Weights of a small transformer language model: no biases in attention or MLP, 99M tokens.
Each number is 200 + 40 x the weight over its row's rms, rounded and kept within 0 to 999. Layers, rows and columns count from 0. The size before them is the row's rms in percent of the matrix's.

# down: layer 6 MLP down (transposed), 256x96, rms 0.0707, rows 111-156, columns 0-47
# gate: layer 6 MLP gate, 256x96, rms 0.0732, rows 112-157, columns 0-47
# up: layer 6 MLP up, 256x96, rms 0.0678, rows 112-157, columns 0-47
down111,114,172,200,164,158,129,215,192,188,124,252,195,173,241,163,186,225,198,200,121,198,203,158,190,174,246,246,217,162,230,205,245,271,205,214,195,200,168,231,167,226,196,255,174,212,205,260,159,193
gate112,088,246,194,209,181,181,177,206,147,215,243,162,177,241,231,219,211,101,174,265,202,247,125,236,145,129,243,204,161,141,169,210,143,254,221,189,228,192,216,199,175,259,240,216,197,259,224,183,220
up112,094,185,127,160,235,287,190,211,166,142,164,228,176,210,221,218,226,192,90,154,123,156,273,223,149,155,237,185,238,188,162,192,221,173,317,184,178,230,244,256,193,124,178,243,187,241,217,188,149
down112,089,214,220,151,197,284,182,196,199,165,147,201,142,212,210,230,151,198,179,202,167,189,215,146,223,194,203,241,175,153,215,149,196,237,244,261,267,235,211,220,241,187,210,140,217,285,239,147,234
gate113,105,215,232,224,211,197,196,202,147,144,146,161,190,286,146,176,253,199,186,245,181,226,247,229,199,219,226,224,226,181,199,199,222,174,168,227,153,190,165,123,175,205,207,209,175,209,223,118,269
up113,102,171,149,154,202,176,151,184,176,179,252,161,267,160,177,213,251,152,195,105,232,163,129,175,181,220,175,156,104,217,222,168,225,211,314,192,216,165,178,252,214,215,221,224,214,185,189,229,191
down113,100,176,255,244,139,185,200,220,146,221,178,181,297,182,172,219,170,202,168,224,157,182,141,146,192,249,170,239,143,198,228,235,227,136,108,249,139,211,202,254,244,181,211,193,191,253,220,245,219
gate114,087,200,229,164,223,145,223,238,140,174,208,191,219,244,174,130,189,228,209,240,221,187,198,243,266,159,190,144,196,224,226,212,252,152,189,192,209,157,204,196,181,102,170,122,162,270,316,172,236
up114,090,181,205,192,225,159,162,217,150,164,257,149,190,246,211,154,329,223,247,241,143,125,223,190,208,120,272,187,189,158,235,155,198,138,184,228,201,143,206,207,231,213,210,198,196,224,223,142,130
down114,092,239,259,216,211,142,221,189,203,166,145,211,204,254,149,110,227,194,159,112,176,266,263,211,229,176,208,200,172,222,196,280,115,232,149,142,214,224,282,243,163,210,232,261,196,151,161,242,184
gate115,093,289,159,176,179,191,236,228,247,219,133,143,214,152,148,177,152,206,262,148,235,181,276,180,167,158,231,145,132,218,274,181,177,121,175,202,181,213,181,189,183,184,267,166,215,160,251,179,193
up115,094,228,159,254,144,155,116,216,232,239,193,163,203,231,254,194,189,169,217,199,250,259,248,195,256,189,179,175,172,155,183,203,190,177,232,187,124,204,186,187,230,192,278,177,309,130,211,185,201
down115,096,135,163,236,185,154,224,156,161,251,198,208,178,213,216,278,215,178,187,257,224,171,176,216,252,209,161,213,171,248,149,195,229,176,213,231,197,251,216,182,243,168,326,98,280,213,184,221,202
gate116,087,210,218,193,231,265,140,165,238,240,279,244,211,185,197,182,181,182,207,245,274,167,200,180,284,195,168,176,147,171,237,220,231,177,186,155,192,133,219,171,183,209,252,191,260,138,151,198,201
up116,091,220,248,155,191,175,261,189,210,231,247,282,188,211,200,191,92,151,166,177,228,148,235,186,159,210,237,212,217,257,157,111,200,127,180,202,215,208,145,217,164,216,222,212,271,170,182,248,180
down116,089,123,233,211,150,213,168,191,225,232,218,221,219,175,314,273,196,225,175,238,139,232,180,139,217,147,175,216,184,237,166,227,244,168,274,175,166,219,162,222,229,211,170,194,194,142,241,177,237
gate117,093,255,159,159,200,106,142,249,230,193,197,211,171,148,171,220,242,228,218,172,131,217,269,226,197,196,206,128,174,237,217,229,176,239,224,170,243,241,171,209,154,277,216,179,187,188,165,248,190
up117,098,194,239,142,153,217,191,145,293,289,283,201,200,216,205,293,252,221,211,182,163,188,196,226,189,212,266,183,223,238,227,199,197,186,253,121,222,157,238,171,233,253,260,174,281,178,193,229,177
down117,095,199,227,164,194,223,138,189,217,184,230,160,250,209,195,227,151,207,198,245,211,157,144,185,173,159,173,138,189,260,248,137,153,221,174,235,236,129,246,278,165,222,226,224,202,161,165,177,226
gate118,083,247,180,249,209,184,246,226,239,246,213,164,204,182,272,169,223,210,270,288,231,172,175,199,209,153,170,148,274,167,194,263,261,219,139,247,191,182,214,212,218,175,243,169,230,192,188,190,167
up118,090,177,214,219,173,193,253,220,259,227,183,228,149,172,155,150,219,256,159,262,231,224,266,221,269,176,158,171,214,258,211,214,130,210,159,211,177,247,195,220,245,244,250,250,213,108,226,204,202
down118,091,140,258,245,202,204,112,214,198,190,215,241,185,232,211,131,191,186,179,228,121,202,181,295,225,160,196,305,199,245,196,189,205,220,155,249,183,97,214,128,170,159,257,173,258,204,167,136,255
gate119,097,215,186,163,213,113,236,205,155,151,114,237,219,141,178,181,255,175,210,191,205,283,188,248,167,258,246,188,131,164,229,215,199,224,164,103,212,214,217,245,201,237,187,192,194,154,147,308,219
up119,078,201,132,219,194,232,211,194,192,197,193,217,203,148,160,246,240,242,164,204,182,242,281,272,251,181,251,147,186,213,192,210,265,136,136,169,194,216,186,162,219,230,251,176,134,265,176,119,146
down119,096,196,231,204,216,251,209,213,242,254,230,186,207,175,188,202,189,202,208,209,238,169,231,155,226,208,156,212,154,214,156,278,146,171,214,215,144,241,223,140,241,154,148,265,222,184,227,189,208
gate120,103,223,218,146,169,218,272,196,172,173,237,237,187,169,206,150,159,161,241,233,198,262,194,183,175,169,235,171,185,193,214,224,128,273,172,230,192,215,177,211,206,240,161,218,215,182,181,198,269
up120,102,297,197,161,150,164,194,150,192,187,279,275,172,243,116,184,279,196,246,302,137,144,226,181,170,158,150,184,246,199,226,209,228,205,223,179,237,204,146,191,162,225,158,234,172,177,142,178,241
down120,104,219,202,156,205,191,204,160,222,231,267,201,211,323,163,159,174,222,176,281,154,143,274,195,240,214,193,215,201,209,226,139,260,178,269,160,250,212,212,209,91,203,168,252,218,176,160,193,233
gate121,088,208,257,288,243,219,190,269,204,199,170,176,181,191,199,232,303,169,183,271,193,137,212,146,184,254,114,231,217,177,261,182,165,165,118,256,110,255,219,119,176,207,248,186,136,164,161,147,208
up121,084,147,194,134,215,195,298,122,186,183,275,181,187,171,198,176,255,235,140,244,261,248,263,168,204,185,293,204,164,181,270,121,143,185,196,190,194,161,156,224,198,218,140,219,260,249,247,182,230
down121,086,131,274,159,251,235,180,322,249,223,233,160,148,239,188,260,175,155,198,138,182,205,158,263,201,236,193,162,217,197,262,178,173,181,220,221,92,247,209,196,181,273,226,196,169,230,185,158,194
gate122,099,241,168,221,205,120,212,227,237,167,214,190,175,165,176,234,225,247,185,203,121,231,198,189,210,218,238,132,165,124,175,178,295,142,135,210,236,204,153,221,229,250,200,152,284,198,235,228,195
up122,104,203,201,262,207,143,114,215,180,206,199,172,208,238,145,202,242,287,133,165,223,228,207,181,178,156,182,195,192,230,141,130,253,175,133,214,177,200,278,225,183,173,207,151,220,182,225,191,244
down122,098,153,235,184,207,221,144,172,168,162,222,154,226,139,162,174,155,243,228,231,260,206,181,239,172,220,128,179,245,268,196,256,253,249,201,211,264,164,227,229,139,246,178,221,135,132,177,155,235
gate123,094,256,252,207,234,225,186,213,246,168,121,201,200,141,241,181,146,250,192,224,174,205,208,259,259,193,250,165,182,220,163,152,207,181,153,196,193,208,162,195,192,239,131,161,233,226,163,238,244
up123,096,134,177,106,194,235,180,175,116,227,161,190,185,212,141,262,238,206,168,230,257,195,129,173,257,184,175,173,193,154,162,274,209,243,283,168,287,179,253,205,159,245,224,179,231,257,197,139,155
down123,109,211,143,233,175,212,233,270,204,238,233,265,185,222,189,240,166,224,153,149,235,172,188,207,176,148,209,201,206,226,162,247,233,160,212,193,117,216,143,132,232,223,174,181,202,168,212,107,182
gate124,102,249,187,223,137,171,181,260,231,142,234,172,251,237,231,205,187,231,245,126,249,242,244,233,142,242,241,241,238,175,277,196,260,141,155,191,234,196,217,182,217,197,125,150,192,241,185,166,211
up124,099,175,174,183,219,147,52,204,214,191,155,185,138,133,209,188,140,175,224,241,173,229,153,131,209,201,217,232,170,215,269,192,163,206,154,190,151,236,189,231,293,124,200,236,164,132,214,167,168
down124,099,141,238,173,139,226,229,258,209,230,192,187,172,233,202,199,158,288,196,249,277,299,267,141,217,208,195,189,210,173,230,230,157,197,250,196,143,215,162,143,253,231,176,262,218,160,205,210,145
gate125,114,199,137,230,149,264,153,130,174,141,200,213,227,246,245,169,147,155,259,193,278,239,183,184,241,281,215,196,199,168,184,247,115,208,233,195,252,234,263,149,180,213,190,197,144,213,233,217,219
up125,114,271,219,128,195,141,190,178,258,200,230,181,225,116,222,215,213,175,181,179,211,199,299,213,237,212,95,127,231,258,243,162,208,239,131,268,221,186,212,238,265,125,200,222,189,234,194,207,156
down125,108,202,174,198,189,212,211,241,158,269,171,191,71,244,117,236,212,243,154,212,214,184,138,217,212,192,223,259,238,151,171,221,242,146,209,198,208,189,228,168,140,224,227,154,184,132,142,155,263
gate126,098,139,227,326,219,281,204,243,172,154,274,177,220,175,201,225,143,196,130,181,227,230,145,206,164,82,202,273,209,180,161,228,170,223,186,205,166,235,193,128,192,248,199,233,172,239,208,212,248
up126,097,190,140,148,228,133,238,301,241,219,163,281,182,241,152,238,220,180,115,213,167,143,163,166,203,216,272,172,158,227,190,212,200,216,138,193,159,180,223,282,199,227,147,153,164,262,141,203,152
down126,099,177,158,205,177,241,165,246,203,154,184,134,185,192,197,252,252,212,208,166,209,212,216,145,238,220,211,183,226,112,124,214,235,252,188,178,202,237,200,118,213,150,217,92,174,152,166,179,278
gate127,083,274,175,184,271,226,179,231,251,273,215,210,190,230,213,160,175,170,240,170,217,92,221,210,151,174,164,177,213,262,199,182,162,277,150,171,182,139,195,182,209,134,173,193,219,219,142,183,166
up127,101,162,181,192,138,237,184,161,246,252,281,215,274,275,259,206,216,178,162,162,205,123,214,191,184,150,209,193,139,167,172,214,161,154,222,186,145,271,223,175,151,193,230,215,200,184,187,221,240
down127,097,244,187,137,256,178,252,174,158,206,174,139,134,206,166,187,117,252,190,190,279,195,237,199,243,183,184,158,182,170,154,219,235,160,148,249,187,298,264,184,231,195,246,163,165,243,170,157,216
gate128,094,209,170,191,171,205,220,209,229,181,206,245,295,151,215,169,270,198,251,237,251,261,254,178,232,315,170,194,202,182,194,151,186,207,239,143,204,223,223,236,190,131,222,202,126,147,226,171,203
up128,099,189,149,223,206,216,180,146,198,274,217,228,215,116,137,164,276,163,171,181,209,196,249,225,154,236,217,218,221,155,241,175,215,141,203,235,164,161,176,237,192,164,219,264,140,201,250,245,136
down128,094,163,203,236,185,207,121,264,216,220,274,209,262,259,225,200,205,155,160,196,156,148,235,150,289,192,204,187,150,235,156,206,209,155,180,204,193,253,163,286,211,140,251,169,181,215,171,201,345
gate129,097,258,200,181,151,192,266,188,219,179,244,148,182,213,159,293,232,154,181,208,185,248,152,199,212,156,180,169,143,216,282,213,108,171,258,197,172,222,205,297,201,198,205,160,93,206,288,142,210
up129,095,175,290,230,208,258,215,185,216,230,274,188,213,171,187,220,278,174,195,220,180,180,214,174,213,156,216,192,145,210,248,221,177,191,257,159,240,224,183,232,138,255,218,223,232,196,198,199,234
down129,095,171,157,191,232,167,141,224,245,141,164,167,140,184,198,140,226,224,236,145,148,152,215,199,270,223,175,191,239,224,160,163,184,201,168,200,204,254,188,179,293,191,230,252,222,151,239,200,207
gate130,099,227,169,141,211,171,284,183,251,212,195,205,272,204,203,184,253,179,229,288,232,185,311,194,177,221,182,178,150,118,181,212,167,175,195,152,145,192,228,128,188,208,184,200,196,152,248,186,156
up130,099,167,194,226,187,193,210,245,224,167,232,159,265,133,225,262,201,90,150,195,207,185,234,203,259,248,258,231,216,242,149,218,159,244,146,172,218,255,248,203,208,174,216,154,201,222,132,238,208
down130,101,208,219,111,198,208,206,321,293,206,169,214,234,220,151,201,228,233,229,165,147,187,197,251,230,189,163,207,188,113,137,174,131,217,111,156,185,205,225,200,200,138,183,230,145,197,190,259,155
gate131,101,180,312,251,183,193,217,155,137,242,218,184,180,186,234,165,173,189,232,272,239,289,172,174,200,200,190,151,225,164,216,142,206,226,138,264,187,172,168,178,206,193,135,229,225,148,173,191,118
up131,093,241,268,193,128,185,206,179,149,215,221,149,116,168,199,178,213,187,193,211,206,278,223,214,178,136,268,197,214,161,191,198,173,217,209,268,287,187,191,222,205,185,165,193,256,155,197,222,145
down131,097,269,232,235,177,181,150,264,171,200,199,197,189,194,212,206,123,213,206,202,181,185,249,198,192,233,209,214,176,206,236,197,219,187,211,217,247,230,225,228,153,181,234,271,190,165,172,209,223
gate132,105,265,239,165,178,203,186,178,253,91,155,167,231,207,212,198,172,206,204,218,219,288,225,225,131,213,174,194,163,183,156,207,177,174,213,235,166,237,140,175,216,196,204,161,177,174,229,199,218
up132,098,269,169,178,100,157,239,243,197,193,181,148,150,187,206,166,158,269,191,226,136,127,198,199,205,196,191,224,198,175,130,219,172,227,152,221,243,200,210,128,192,229,212,179,259,125,236,299,140
down132,103,217,167,159,190,205,236,217,108,219,174,169,225,231,184,173,137,191,193,223,262,162,193,233,180,188,210,174,255,196,195,217,198,163,268,216,241,273,206,281,202,217,144,160,220,219,173,113,183
gate133,083,259,214,195,166,177,243,218,248,126,221,158,175,228,191,226,215,201,199,185,249,203,215,268,202,244,236,169,206,211,205,212,169,170,188,128,237,185,209,170,165,266,113,194,135,236,211,145,227
up133,083,199,215,253,245,154,181,190,146,189,241,185,186,209,154,208,221,192,233,208,188,134,172,116,209,176,152,121,162,213,193,140,167,211,239,212,199,208,177,179,248,160,239,145,266,248,217,242,219
down133,090,266,171,138,250,154,235,209,221,187,156,131,161,186,176,203,260,189,165,259,150,165,203,169,159,174,273,229,183,139,201,176,233,194,213,197,169,226,208,170,207,186,184,272,184,193,227,186,227
gate134,099,238,180,233,151,258,216,248,232,238,252,179,256,201,190,178,134,119,176,198,229,210,207,189,172,232,160,176,208,100,170,281,160,207,220,198,233,297,235,147,256,218,176,189,253,152,252,193,157
up134,095,118,243,207,160,188,173,217,198,193,204,132,188,210,214,246,161,210,221,270,203,258,164,177,172,257,191,162,222,175,215,225,182,223,185,224,213,294,265,158,230,230,192,168,161,181,218,201,125
down134,094,233,175,184,275,256,205,232,160,202,234,202,119,179,256,163,216,280,120,211,213,128,181,197,280,172,240,210,233,142,223,181,197,211,164,233,261,181,182,227,162,214,215,252,257,201,221,142,224
gate135,087,197,243,138,141,202,261,208,160,221,161,261,276,266,206,188,181,179,177,209,187,173,181,215,215,195,172,186,150,250,227,234,268,195,227,205,193,142,155,175,156,243,165,175,173,155,183,271,153
up135,085,127,255,142,190,259,190,216,279,214,183,240,192,237,189,213,230,139,162,227,98,157,129,142,183,171,197,218,234,202,262,234,225,257,188,264,137,221,225,217,183,174,263,194,224,229,194,233,193
down135,092,265,170,209,214,191,177,221,172,169,250,226,201,233,235,212,247,224,184,277,245,123,160,176,150,194,251,205,206,248,169,185,197,168,143,196,116,243,174,224,169,216,154,173,162,152,186,205,231
gate136,110,246,221,159,205,231,120,217,236,272,288,214,163,206,232,235,228,124,234,185,190,118,248,224,180,180,202,184,155,248,193,152,219,186,181,182,210,204,218,230,219,171,204,204,206,115,153,270,197
up136,105,174,220,220,174,175,224,260,224,248,166,188,262,209,194,235,193,219,223,128,197,254,208,193,273,208,110,217,219,269,201,157,153,258,238,165,241,171,147,152,163,259,208,198,185,97,234,195,158
down136,107,159,177,243,209,177,153,172,166,232,194,175,135,180,239,189,232,238,206,263,278,234,166,199,253,115,180,194,225,240,209,261,178,121,240,184,203,213,185,191,129,210,214,183,237,187,195,199,239
gate137,096,160,173,221,260,195,180,193,232,113,238,242,206,161,182,263,188,146,213,184,165,188,271,174,250,286,223,183,171,143,136,240,140,327,234,200,230,162,244,223,153,230,244,202,158,203,176,174,282
up137,101,188,201,162,255,166,213,179,159,199,158,223,113,212,171,142,219,179,188,195,181,165,241,261,272,163,149,213,207,202,252,105,157,155,223,252,242,162,206,151,203,194,177,218,195,212,229,290,162
down137,100,171,183,284,176,251,138,234,203,188,213,213,238,160,220,294,151,205,231,214,223,185,230,180,214,286,234,147,148,190,273,160,141,165,261,237,171,189,171,159,204,245,176,168,185,165,210,223,203
gate138,102,185,114,213,185,157,194,185,188,254,317,169,244,89,185,203,199,208,229,205,201,211,231,178,212,210,223,168,195,225,186,237,183,206,197,137,154,205,211,249,205,167,170,197,128,170,199,171,159
up138,101,241,277,174,213,200,216,233,207,191,186,149,226,262,184,173,185,191,115,265,191,144,225,178,223,219,193,195,197,199,210,235,116,233,186,243,226,243,175,205,254,185,138,98,102,214,176,198,268
down138,102,182,176,173,155,272,198,145,146,158,121,196,208,204,160,270,223,186,146,224,245,211,229,164,80,165,248,178,257,253,200,253,210,161,202,186,174,191,187,227,180,219,188,258,130,177,188,193,194
gate139,107,183,228,214,234,183,194,157,214,263,162,160,160,146,309,197,213,211,216,187,207,187,216,147,145,216,233,146,170,207,162,196,262,239,223,243,127,132,285,172,194,168,224,277,222,205,174,225,133
up139,104,216,253,246,228,220,105,173,160,192,173,210,220,211,222,256,213,222,109,213,172,187,205,199,205,228,186,229,177,181,196,153,137,254,196,184,231,208,209,134,243,109,154,201,156,180,188,176,201
down139,101,215,186,196,224,260,226,126,293,234,228,174,226,159,287,170,227,207,208,175,217,182,223,328,201,155,107,193,161,231,197,205,250,203,165,204,140,172,262,135,251,164,267,172,236,227,166,224,255
gate140,108,227,218,231,181,303,170,212,261,255,197,214,206,146,213,186,219,293,235,189,201,124,192,146,168,179,217,166,177,195,231,203,222,274,181,232,200,277,201,167,205,175,244,251,160,241,283,198,181
up140,100,150,198,174,226,149,184,200,285,146,257,179,167,202,144,169,174,157,232,173,223,171,166,257,263,196,187,211,199,198,135,197,107,218,207,178,244,201,202,204,124,131,212,212,204,253,250,222,214
down140,095,211,220,174,287,229,215,175,180,162,160,200,156,146,189,170,128,260,236,171,169,190,163,230,170,184,98,190,201,214,209,231,248,218,228,238,181,212,217,144,183,144,178,186,184,164,281,188,216
gate141,086,137,232,183,114,234,204,171,128,208,206,249,210,172,217,190,266,203,227,285,228,206,155,199,225,159,303,159,189,259,187,193,210,226,167,225,202,252,150,224,229,81,200,154,253,216,231,181,220
up141,086,152,153,237,163,203,164,132,260,184,258,134,190,231,148,164,120,202,187,200,255,246,197,226,176,131,173,148,235,181,142,104,196,235,148,223,243,171,188,210,204,179,199,192,221,182,134,204,190
down141,093,161,226,161,165,220,266,196,160,198,269,183,229,250,124,205,128,240,246,126,233,156,187,197,193,170,154,272,218,213,252,161,182,247,221,263,218,207,208,185,250,159,226,146,232,213,255,188,194
gate142,096,211,129,133,241,220,182,201,157,212,196,259,243,214,195,265,187,199,184,212,131,163,254,196,156,277,217,212,214,201,197,248,159,194,207,267,154,195,217,219,223,130,177,220,197,207,219,183,182
up142,092,243,252,230,223,234,142,82,227,225,148,169,215,157,195,220,186,224,204,143,195,217,124,210,180,192,253,146,174,209,197,177,133,254,128,262,237,230,196,242,162,193,229,157,146,186,231,147,212
down142,098,179,229,243,217,208,165,161,237,275,181,193,246,220,166,144,164,222,184,199,208,231,143,123,207,181,184,123,195,162,193,230,190,170,144,171,156,182,213,191,241,240,228,222,212,246,280,218,249
gate143,093,145,153,153,195,176,168,201,194,219,260,193,189,271,248,259,203,227,219,194,233,199,221,175,290,235,206,145,198,234,126,170,147,222,217,168,256,152,156,205,229,220,208,246,169,231,143,240,196
up143,090,191,237,159,190,196,133,194,164,181,159,233,202,198,216,226,202,200,181,206,214,112,187,279,221,190,229,136,208,117,196,234,162,221,180,270,156,270,277,167,239,218,155,116,290,201,192,236,230
down143,097,183,199,133,223,128,171,218,153,224,238,205,176,227,156,290,219,186,194,203,207,228,144,201,221,235,241,189,203,164,204,207,221,173,207,184,171,220,217,189,170,201,158,185,224,210,227,187,229
gate144,119,187,176,142,213,189,182,156,288,189,187,191,205,274,201,277,262,131,244,208,263,159,251,227,253,211,216,238,211,221,214,252,150,208,162,230,202,193,190,153,206,239,238,157,178,170,210,168,164
up144,112,209,123,222,245,260,151,145,176,181,155,174,181,208,229,194,180,237,252,211,262,276,174,154,199,253,173,239,187,237,140,239,227,163,239,191,177,205,202,231,166,243,282,144,183,209,96,196,171
down144,112,221,259,196,195,215,196,191,172,245,217,219,124,186,258,244,220,103,270,209,174,170,270,226,250,206,253,195,126,191,213,164,176,209,160,239,226,198,217,109,180,161,186,221,255,267,179,188,193
gate145,097,222,250,196,179,249,161,293,213,267,163,231,216,139,166,215,177,185,254,145,272,222,156,150,202,210,173,152,232,167,208,234,166,146,206,145,265,192,228,213,259,151,220,158,166,178,218,264,287
up145,096,184,228,194,188,189,261,225,137,212,191,223,173,260,113,199,184,196,141,201,241,193,232,172,190,188,160,262,195,178,160,192,222,141,171,179,199,172,135,186,87,194,214,212,158,173,195,99,82
down145,101,234,264,184,279,225,151,185,169,166,171,214,264,207,203,174,224,181,141,255,237,228,169,206,168,128,191,258,257,200,198,209,155,232,246,246,207,216,180,201,253,189,156,260,190,242,209,186,222
gate146,089,183,268,183,239,121,158,265,238,174,208,236,197,181,171,167,151,194,119,142,231,155,169,183,164,246,186,233,172,222,209,235,195,290,104,174,206,222,135,145,178,206,265,219,290,210,178,173,197
up146,090,165,223,233,105,206,239,214,198,184,208,174,191,207,250,168,117,153,146,222,175,162,169,195,196,194,189,216,263,275,207,172,171,162,244,196,166,224,248,238,177,213,173,143,169,175,235,206,251
down146,090,271,150,171,206,233,171,199,203,164,219,153,166,138,189,235,194,221,120,221,209,142,173,224,206,195,184,225,252,257,191,170,202,205,158,213,233,176,242,141,190,223,198,186,228,151,134,181,239
gate147,079,255,228,200,189,217,203,272,197,234,104,183,220,172,190,209,211,227,181,169,163,168,187,189,177,173,210,230,202,285,184,127,196,224,164,279,188,163,302,269,202,178,178,141,223,169,232,232,192
up147,080,225,174,214,205,180,197,181,202,173,125,259,150,230,106,223,189,209,181,254,193,221,206,178,191,184,259,232,255,203,198,245,153,222,184,175,241,118,221,235,237,273,208,238,176,188,226,266,194
down147,084,99,164,248,200,193,178,217,197,195,178,132,197,204,187,207,207,180,256,230,171,209,184,240,133,247,208,199,173,159,167,220,197,150,264,133,219,180,184,275,188,234,254,217,109,228,180,233,167
gate148,112,199,234,157,247,185,183,190,212,179,234,224,214,217,196,218,167,157,162,198,171,179,166,259,225,226,245,171,221,208,248,175,216,222,211,191,196,239,159,210,160,136,204,144,259,176,243,297,287
up148,108,199,233,189,154,187,192,243,118,167,219,179,217,164,134,257,213,277,195,211,160,137,265,156,206,193,275,200,199,266,237,134,222,206,191,188,170,248,268,225,184,222,180,190,227,194,174,270,186
down148,113,189,206,213,122,164,167,180,149,250,243,264,201,184,201,171,249,195,288,208,272,263,229,178,200,156,263,221,265,200,191,211,248,175,164,149,213,200,302,263,168,203,178,234,205,205,176,167,149
gate149,092,160,156,213,168,182,160,260,183,237,240,204,260,236,165,236,208,188,214,207,166,157,155,193,199,242,175,143,232,181,222,172,260,162,185,166,144,243,204,83,234,168,180,222,226,230,185,216,174
up149,093,157,172,188,210,184,223,195,258,214,213,254,215,186,180,191,249,178,177,258,192,144,217,166,192,216,227,198,253,180,211,248,226,217,193,197,93,201,160,243,151,171,192,265,197,179,131,158,234
down149,095,179,177,183,310,228,233,192,161,214,183,161,195,155,177,85,164,153,243,195,262,144,182,264,176,241,195,157,200,216,139,217,253,142,219,188,266,169,211,207,202,203,213,225,199,210,227,260,159
gate150,103,145,198,215,159,193,185,144,176,231,171,300,193,138,210,199,253,175,208,193,117,252,155,270,192,200,198,175,214,167,207,183,168,210,228,134,200,137,159,208,176,207,246,257,246,136,198,212,254
up150,100,190,150,202,197,184,198,154,231,228,216,247,120,168,229,223,254,190,213,165,211,144,149,262,101,197,230,174,199,258,116,262,239,251,182,132,267,235,185,198,186,167,217,264,234,242,232,167,176
down150,100,218,203,253,215,287,224,240,232,248,200,244,127,212,186,197,159,259,193,242,137,186,257,269,147,198,248,228,187,257,213,267,180,182,240,255,185,152,178,209,233,145,138,210,212,220,195,149,177
gate151,094,272,194,207,127,206,213,155,203,192,153,141,220,194,301,267,193,247,154,197,228,197,174,258,239,238,141,222,144,187,213,181,147,231,184,278,264,174,144,162,188,211,200,210,161,213,238,223,190
up151,102,216,166,155,213,198,83,210,196,108,151,224,158,222,182,197,167,217,247,182,247,223,127,223,250,187,160,232,257,236,172,247,235,199,204,208,183,231,237,210,171,206,231,247,197,160,165,242,209
down151,090,267,158,219,182,185,234,173,220,153,120,213,171,186,273,116,228,168,271,227,164,204,206,185,262,161,268,211,213,165,205,178,208,231,173,154,167,155,172,230,245,204,177,198,233,232,271,151,171
gate152,104,204,243,202,242,219,205,246,207,229,214,302,229,178,190,150,255,182,208,244,151,258,140,210,183,139,217,189,204,241,188,223,187,234,170,200,178,131,224,232,272,231,126,271,186,168,191,166,180
up152,105,140,215,178,257,326,215,257,209,166,189,166,165,190,207,209,171,223,209,215,217,204,185,152,176,301,289,182,185,221,201,180,214,263,173,213,192,195,131,178,247,233,196,175,143,201,211,165,216
down152,103,142,136,124,157,158,234,192,178,234,213,159,185,176,169,140,249,193,205,225,132,153,195,229,252,172,115,102,236,195,192,227,166,198,279,167,156,259,273,264,140,172,209,196,255,167,213,234,149
gate153,093,179,220,237,157,166,192,230,136,272,176,186,260,296,209,265,250,151,200,226,175,247,190,188,175,194,221,180,182,206,247,249,219,140,305,104,199,266,154,180,182,182,206,260,239,208,214,230,218
up153,101,167,191,284,193,220,222,183,246,183,189,181,259,194,204,221,210,140,146,220,132,233,154,213,240,228,247,196,144,226,214,201,282,226,249,117,194,249,195,174,174,219,231,175,197,260,195,194,262
down153,094,179,249,187,212,177,148,225,183,206,193,154,161,184,177,265,248,150,204,258,154,178,268,217,184,195,161,193,234,209,204,154,154,196,211,162,218,174,208,208,116,158,138,247,280,206,244,146,200
gate154,097,211,186,150,221,141,138,186,232,196,136,225,266,269,214,205,210,219,214,208,190,118,257,268,185,169,215,193,231,247,192,130,201,208,215,227,222,213,216,153,165,185,186,185,133,198,153,262,240
up154,099,195,186,156,176,204,212,204,208,180,136,186,132,156,170,168,180,249,193,136,189,215,277,165,245,156,184,142,204,239,270,151,200,199,223,235,189,189,179,204,157,149,200,189,246,317,119,176,301
down154,096,216,263,155,234,215,171,126,260,209,198,221,238,234,258,187,162,143,227,160,257,160,138,202,240,171,258,287,166,198,146,204,248,231,151,173,235,212,230,177,159,182,223,145,222,99,185,276,191
gate155,095,183,181,205,218,165,283,277,189,203,146,101,249,241,192,212,173,211,198,221,244,187,260,210,184,180,208,178,200,225,258,156,255,270,274,118,204,262,247,180,221,152,232,166,196,241,214,221,157
up155,099,201,180,211,215,211,205,169,253,236,169,218,155,212,164,253,145,143,254,72,197,192,167,211,154,195,181,223,211,203,171,162,181,165,203,180,208,228,177,235,139,187,162,194,181,166,242,250,239
down155,096,270,206,219,191,205,261,172,171,177,232,172,173,139,267,244,209,156,188,229,273,160,272,212,212,235,228,237,171,274,223,155,167,251,258,195,174,245,206,225,235,166,175,253,248,151,165,164,184
gate156,093,257,136,170,156,239,219,245,234,133,234,253,193,240,239,211,180,207,236,229,199,188,234,223,206,167,219,177,270,248,187,129,181,168,223,105,230,247,186,176,221,183,159,192,176,159,287,194,221
up156,098,270,229,242,243,200,219,250,193,182,188,192,195,186,285,241,179,263,253,189,187,185,175,182,261,118,151,214,220,164,245,269,231,153,197,165,184,281,134,185,249,178,257,169,244,174,237,224,139
down156,102,250,162,205,213,280,284,213,182,142,203,171,228,203,188,256,138,186,250,232,255,166,164,204,233,113,176,218,206,143,197,203,196,210,231,130,233,234,165,207,194,207,176,193,214,206,268,200,192
gate157,094,265,184,189,212,143,155,237,170,247,240,188,222,231,182,228,213,209,212,178,180,157,197,208,173,204,169,227,208,244,195,162,255,197,168,209,187,258,131,186,207,277,196,261,224,144,220,109,127
up157,089,191,148,264,184,184,248,234,248,309,181,203,222,172,158,175,252,283,227,158,214,161,210,133,195,142,209,185,173,154,172,203,205,220,243,207,273,150,241,170,264,168,280,237,86,183,201,242,266